{
  "num_hidden_layers": 24,
  "hidden_size": 448,
  "num_attention_heads": 7,
  "num_key_value_heads": 7,
  "head_dim": 64,
  "intermediate_size": 896,
  "vocab_size": 8192,
  "hidden_act": "reglu",
  "norm": "rmsnorm",
  "norm_place": "pre",
  "norm_eps": 1e-06,
  "positions": "rope",
  "rope_theta": 2930.0,
  "rope_fraction": 0.5,
  "qk_norm": false,
  "attn_scale": 0.0875,
  "bias": "qkv",
  "tie_word_embeddings": "early",
  "parallel_block": false,
  "extras": ["shifted keys", "gated attention", "value embeddings", "hashed n-gram embeddings", "a smear gate", "an embedding shortcut", "skips across layers", "capped logits"],
  "init": "trunc",
  "init_std_qkv": 0.0233,
  "init_std_o": 0.0,
  "init_std_up": 0.0233,
  "init_std_down": 0.0,
  "optimizer": "muon_variant",
  "learning_rate": 0.00751,
  "lr_mult_down": 2.0,
  "beta1": 0.95,
  "lr_head": 0.0106,
  "warmup_steps": 200,
  "schedule": "wsd",
  "decay_fraction": 0.95,
  "decay_shape": "square",
  "final_lr_fraction": 0.0,
  "batch_tokens": [65536, 131072, 196608],
  "max_seq_len": 512,
  "doc_mask": true,
  "train_tokens": 900400000,
  "max_steps": 7072,
  "dataset": "wikipedia_en"
}
Each number is 128 + 24 x the weight over its row's rms, rounded and kept within 0 to 255. Layers, rows and columns count from 0. The size above them is the row's rms in percent of the matrix's.

# layer 8 MLP gate, 896x448, rms 0.177, rows 375-391, columns 384-447
size [107  96  99  99 103  95  97  95 101  99  96 100  91  96 103 111 103]
[[111 126  83 110 131  84 148 117 108 145 163 162 144 110 138 129 166 145 118 110 114 150  98  70 102 123 125  97 148 103 166 157 105 131 116 124 152 128  95 136 105 171 123 164 160 118 129 112 125 175 124 138 140 167 138 128 125 157 109 154 134  69 107 125]
 [122  99 115  96  97 163 158 131  81 138 105 141 118 118 119 153 165 162 128  96 151 108 114 132 106 119 121 103 173 135 145 133 147 114 127 114 135  92  86 113 157 150 146 138 109 181 146 127 145 126 151 143 111  93 121 110  81 150 125 106 151 146 144 147]
 [145 138 156 134 132 114  88 116 115  75 148 124 148 180 132 121 109 118  87 179 127 101 119 168 153 156 117 118  73 134 114 135 118 118 169 141  80 133 161 160 159  97 147 116 106 157 117 153 129 147 115 160 148 118 110 139 140 131  89 130 103 107 119 123]
 [141 115 152 152 133 122 122 122 101 121 119 119 168 129  94 104 128 124 128 125 128 121 162 134 119 106 104 100 119 120 132 106 133  92 125 128  89 156 105 123 115 150 135 138 150 147 177 178 139 104 126 143 157  85 123 152 102 109 135 120 149 136 127 117]
 [136 105 124 114 125 159 100 144 141 144 104  93  95 150  90 132  96 136  93 107  89 133 153 141 131  63 145 136 125 115 113 137 125 141 114 135 130 145 123  99 134  92 121 118 112  84 125 104 159  86 142 120 107 138  84 105 114  95 107  87  90 149 118 130]
 [115  96 115 120 162 134 178 164 119 137 131 110 141 128 124 132  61 133  87 133 110 130 107 148  51 118 149 129 129 149  99 130 150 132 130 126 124 161 124 154 132 123 136 169 141  95 123 145  83  87 139 106  65 145 100 143 136 134 145  66 134  81  86  92]
 [ 95 150 107 101 124 120 121 113 118 110 122 124 154 130 129 101 124 124  88 114 142 122  80 121 102 128 124 140 129 118 110 140 126 152 112 106 129 137 104 131 169 143 140 146 155 135 149 144  88 154 153 141 139 107 119 158 129 163 140 125 112 123  83 126]
 [143 126  89 157 126 136 155  91  81 148 150 148 135 133 142 157 131 110 127 120 118 119 129 117 113  89 122  94 122 139 175 130 133 132 113 131 100  99 129 148 124 113 171  86 135 138 143 163  96 139 162 100 151  89 134 160  94 156 115 130  96 165  98 126]
 [181  91 129 130 134 105 186 115 110  89 174 166 132 165 122 135 121 155 122 101 109 154 164 115 163  78 114 104 156 144 111 140 154 116  96 127 126 137 109  92 115 153 129 127 103 132 124 107 141 159 170 132 106 125  84 108  93 103 165  84 129 118 144 130]
 [166  94 130 159 101 108  88 140 106 156 127 107 109 133 112 141 118  89 118  93 118 105 129 134 104 122 131 117 132 149 177 135  93 106  93 142 110 131  81 115 124 150 140 145 152  98 110 158  94  89 139 133 125 119 125  66 127  82 147 134 176  85 159 130]
 [115 149 167 140  96 119  92 160 162 141 146 115 168  98 131 126 122 137 143  74 124 132 133 147  68 117 132 136 132  94  85 156 125 179 119 112  93 128 148  96 136 126  97 152 131  99  94 138 145 139 129 130 143 109 173 133 159 127 102 143  86 138 119 143]
 [157 138 149 128 144 123  85 162 109 118 131 176 131 119 126 124 121 110 107 116 152  91 167 123  87 134 139 158 139 131 138 145 112 118 140 147  88 135  93 129 138 112 151 119 119 136 114 151 154 125 142  98 127 133 159 116 106 165 136  93 137 135 145 138]
 [ 94 152 104 148  84 125 121 116 145 147 151 179 155 153  93 171 150 150 115 123 108 137 153 102 121 119  80 151 145 130 121 158 137 126  90 138  91 127 155 147 103  94 142 132 148  88 159 105  67 158 114 145 147  98 151 129 121 186 118 148 121 113 132 101]
 [124 109 155 144 165 114 135  90 155 135 123  81 155 146 115  72 136 175 129 130 113 106 163 106 118 144 183 123 164 175 189 107 112  87 145 124 119 146 136 164 120 107 133 149 184 154  94 149 156 135 103  68 151  52 122 106 100 126 172 125 106 123 165 140]
 [100 121 130 112 113 119 127 149 144 132 120 132 169 159 152 136 130 103 141 121 152 136 147 138  30 136 139  97 110 133 105 167 167 106 112 127 150 131 133 149 111 135 123 115 157 127 108 152 125 117 133 153 127 133 147 140 149 140 160 125  85  81 117 117]
 [142 148 112 178 138  77 156 154 141 124 191 145 137  77 198 140  93 128 135 121 136  87 140 124 135 119 163 129 125 129 128 146 122 109 117 128 113  86 142 141 113 138 107 115 147 164 130 135 120 137 133 168 121 107 147 128 168 184 120 159 106  92 106 135]
 [115  82 156 102  96 131 118 145 162 131  89 199 105  98  94 116 121 128 175 132 112 133 115 115  88  74  96 124 125 131 110 125 106 125 138 114  99 142 131 152 141 101 164 114 192 127 122 131 117 160 107 120 146 101 112 113 105 119 152  59 136 115 141 126]]
# layer 8 MLP up, 896x448, rms 0.185, rows 375-390, columns 384-447
size [102  98  96  97 116  94  99  90 101  99  94  99  88  90 112  98]
[[127 115  84  92 130 134 135 114 115 146 184 194  85  94 121 100 163 154 150 110 107 141 135 133 106 120 112  31 147  99 112 143 108 135 123  80 126 120  99 163 111 120 113 124 142 126 135 154  79 146 113 154 129  75 162 129 119 178  94 121 111 108 147 144]
 [113  88 129 166 134 143 138 174 164 119 163 132 108 174  91 107  58 122 131 112  97 123 117 155 116 139 161 113 148 146 136 114 144 136 149 170 134  94 125  79 144 102  84  98 140 158 110 157 137 142 137  94 125 150 149 140 147 126 150 148 104 120 131 116]
 [116 137 122 150 125 150 117 126 166 135 135  97 105 113  82 150  78 106 113 153 105 132 124 127 139  79 133 117 151 154 145 131 104 151 133 121 147 115 164 147 155 103 126 148  67 164  95 146 130 124 109 116 152 116 112 150 120  93 155 132 137 125 107 179]
 [110 146 143 116  98 120 155 110 151 114 113 146 172 123 138 153 118 116 131 158 116 132 178 129 148 116 131 134 128 144 125 137  66 135  98 153 131 101 154 160 118 132 140 138 149 103 105 118 122 145 127 143  79 124 136 157 125 140 144 130 138 138 162 154]
 [106 140 155 147 117 129 154 117 143 118 182 123 150 127  60 111 157 130 190  87 126 131 132 122 140 143 121 104 145 121 133 110 106 116 125 145 138 126 109  98 105 123 141  81 116  89 142 120 120 122 133  99 165 126 162 140 134  88 132 145 157 114 122 100]
 [146 135 105 139  97 140 105 112 190 106 127 126 139  94 128 132 139 118 132 141 164 138 144 182 142 133 126 161 108  94 130 152 130  71 114 168 138 131 134 173 112 160 141  91 122 136 141 143 119 120 149 134 159 163 129 148 108 140 126 148 125 117 116  97]
 [178 125  85 144 108 101 125 118 155 133 154 151 135 121 132 146 148 122 131 105 144 129  87 127 143 111 124 143 154 108 135 146 136 187 101 149 117 155 103 144 139 149 155 104 155 133 146 101 101 114 135 155 112 133 107 176 107 126 117 135  93 130  86  99]
 [113 146 130 130 133 111 125 153 123 155 133  94 165 110 107 171 115 156 152 132 146 136 143 120  98 111 110 129 134 139 196 165  83 171 157 125 152 114 114 133 154 142 123 153  65 138 168 118 136 137 125 139 144 145 128 129 135 124 154 112  97 133 153 114]
 [152 173  98  97 145 144 117 110 152 149 156 111  97 139  99 104 118 119 110 117 100 137 122 132 120  95 110 136  82 107 100 111 168 132 153  92 169  93 148 126 131 124 104  95 150 181 134 148 110  87 103 152 137 141  96 123 152 144 108 153 148 163 136 130]
 [127 124 119 143 135 140 120 141 108 132 134 162 160 166 143 140 146 132 119 168 105 137 120 145 143 109 156 108 122 113  95 124  91 162 140 163  91 129 104 137 152 100 133 144  89 148 143 132 116 123 124 108 117 144 147 130 157 138 121 148 113 156 109 136]
 [131 119  91 125 148 156 114 123 130 114 123 116 141 121 139 109 103 129 128 106 112 147  91 111 138 119 126 120 157 119 119 118 145 138  94 115 107  87 162 124 127 136 155 158 138 178 116 129 109 125 127 100  99 106 138 117 104 101 149  90 131 114 144 175]
 [112 146 110  94 143  97 102 129 138 100  97 132 162 104 161 103 146 119 129 126 133 111 125 135 137 135 184 161 179 129 160 125 124 122 161  91 142 164 136 148 125 138 165 124  96 124 160 108 123 124  96  86 102 130 118  76 128 126 122 103 136 118 151 152]
 [ 82 124 132 143 100 145 124 106 108  93 156 138  81 142  75 197 149 143 117 143 158 166  72 115 146  99 145 136 140 109 157 126 130 106 113 135  87 167 104 123 151  64 125 147 122 112 133 133 129 148  95 164 155 123 129 128  83 173 113 119 116 116 121  82]
 [121 124 114 113 142 113 107 100 157 106 107 169 118 130 158 165 145 153 130  58 129 147 124  97 132 168 116 159 138 164 145 108 123 151 168 124 112 110 135 158 154 150  95 116 139 125 167 137 129 153 118 161  85 130 129  95 151 150 123 121 148 170 138 147]
 [119 149  91 111  97 131 122 160 114 109  89 109 126 116 102 100  89 143 111  82 152 142 175 147  82 151 169 132 114 127 138 163 150 100 157 127 133 147 165 118  70  86 110 141 132 144 154 113 179 120 179 135 141  97 121 161 154 126 135 121 130 103 159 130]
 [108 156 136 138 117 115 118 123 148  88 166 105 152 130  96 107 133 173 138 142 156 114 113 136 150 111 150 142 180 136 142 154 130 137 115 101 112 175 135 121 113 155  85 130 108 131 114 139  93 122 152 155 134  88 157 130 174 119 120 120 155 138 126 130]]
# layer 8 MLP down (transposed), 896x448, rms 0.965, rows 375-390, columns 384-447
size [ 98  97  95  98 111 104  98  93  98  99  93 101  93  98 103 109]
[[ 77 115 110 144 126 139 141  98 118 142 157  99  75 143 130  92  40 116 117 161 143 109  92 104 110 137 124 132 126 102 124 120 174 113 117 126 160 118 143 128 115 152 125 132 145 142 143 144  74 126 112 143 102 132 140 127 116 159 118 161 176 114 140 120]
 [160 120 139 116 129 158 101 144 132 105 115 103 130 129 140 185 160 109 141 127 110 126 128 100 133  98  98 135 154 157 148 126 147 141 121 195  93 117 107  84 136 148 143 131  86 127 145 110 143 140 139 132  91 128 147  98 106  99 130 109 104  88  99 134]
 [135 114  89 130 134 138 150 112 118 140 141 144 119 157 136 148 141 137 153 100 146 138 114 105 118  87 116 107 147 124 126 120  80  98 137 144 134 138 118 103 127 147 129 127 128 113 121 138 157 175 144 165 146 132 139  97 103 123 123 103 154  96 111 139]
 [123 144  71 143 151 122 121 135 144 167  78 118 139 143 132 104  96 129 153 125  82 101 132 138 110 147 131 165 143 153  94 189 126 147 144 130  97 107 147 110 131 149 143 127 131 115 155 178 137 126  99 121 161 105 101 146 148  94  90  86 125 115 142 173]
 [137 118  97 132 139 123 166  83 164 113 138 165 131 177 110 131 161 133 127 146 142 147 141 136 132 147 158 148 134  97 110 151 171 149 126 127 132 107 112  82 138  92 113 155 110 156 150  85 131 101 117 159 111  85 133 118 125 122 127 110 124 106 156 142]
 [137 144 169 109  71 149 120 170  99 164  68 143 149 155 110 142 113 138 104 131  86 140 145 151 122 134 135 110 141 196 112  76 113 138 140 130 113 138 122 121 110 112 109 139 130 113 117  88 141 141 106 124 146 135 120 119 138 144 148  95 117 122  99  96]
 [ 72 118 108 134 102  83 121  94 144 131 129  86 137 121 136 100 161 126 116 144  89 114 126 176  96 118  94 138 119 129 101 124 107 108 111 122 136 182 120 166 124 144  99 142 140 125  94 109  84 174 164 154 116 167 134 184 132 178 145 180 107 119 162 126]
 [127 187 151 128 105 129 108 113 115 127 118 135  93  97 155 168 123 130 149 117 111 126 155 140 105 141 122  79  84 138 122 131 120 146 150 114 116 144 110 133 111 129 129 160 145 107 161 133 148 137 106 139 128 163 115 113 117 103  98 121 141 145 135 144]
 [112 147 142 114 144 126 138 166  97 153 107 120 126 107 138 143 165 129  84 111 107 119 150 135  94 147 101 114 134 137 127  72 110 165 103 160 159 103 122 139 122 127 126 135 130 123 127 101 131  82 107 137 175 189 128 125 131  99  99 117 136  92 135 120]
 [114  90  95 116 111 100 141 108 107 115 138  98 132 167 111 125 128 132 126 128 147 159 133 132 143 112 172 164 126 122  93 112 158 129 176 144 118  98 132 120 127 137 138 111 101 151 131  84 161 143 113 144  98 149 118 154 138 127 136 111  94 144 162 132]
 [124 137 124 135 165 109 107 117 141  90  88 124 155 184 124 100 157 180 180 144 130 117 162 122 166 159 133 154 130 129 107 113 154  93 152 140 170 103 131 126  94  97 143 115 114 135 157 120 118 133 111 147  93 109 118 120 142  93 105 123 167 147 140 134]
 [117 134 139 133 119 144 111 156 167 131 108 128 113  97 141  91  97 173  86  75 118 174 155 145 131 163 142 124 139 148  99 150 120 129 156 145  91 155 108 118 147 123 135 115 110 128 143 108 134  93 134 118 107 117 131  83 132 131 153 140 190 132 148 108]
 [103 193 101 128 176  72  97 120 134 107  97 116 126 164 153 138 121 133 145 168 131 114 144 133 156  90 110 106 109 121 130 145 161 156  94  98 113  92  95 136 110 129 123 132 152 140 128 155 143 113 128 137  96 128 108 118  75 131  94 160 125 114 115 161]
 [ 81 160  93 137 141 166  89 104 118 140 129 156 128 148 130 114 116 172 105 140 160 111  99 168 125  90  94 109 145 133 142 123 145 110 129 131 109 100 136 143 153 150 124 115 118  94 125 137 140 129 113 115 144 139 184 140 118 136 111 109 145 141  82 107]
 [158 117 143 114 144 176 133 133 117 164 123 127 180 105 137 160 129 136 107 116 115 108 129 127 147 165 148 156 112 143 138 133 128 134 128 141 129 165 126  73  96 149 117 154 132 128 113 128 163 125 144 100 153 103 125 122 147 104 108 117 115 123 103 127]
 [109 104 145  87 128 152 106 103 113 181 109 121 106 158  75 112 133 128 139  78  73 161 150 134  77  78 100 110 119  90 131  91 128 146 174 150 161 122 120 112 133 113 148 135 141 111 103 132 152 128 102  87 128 175 116 152  93  94 128  83 158 145 133 141]]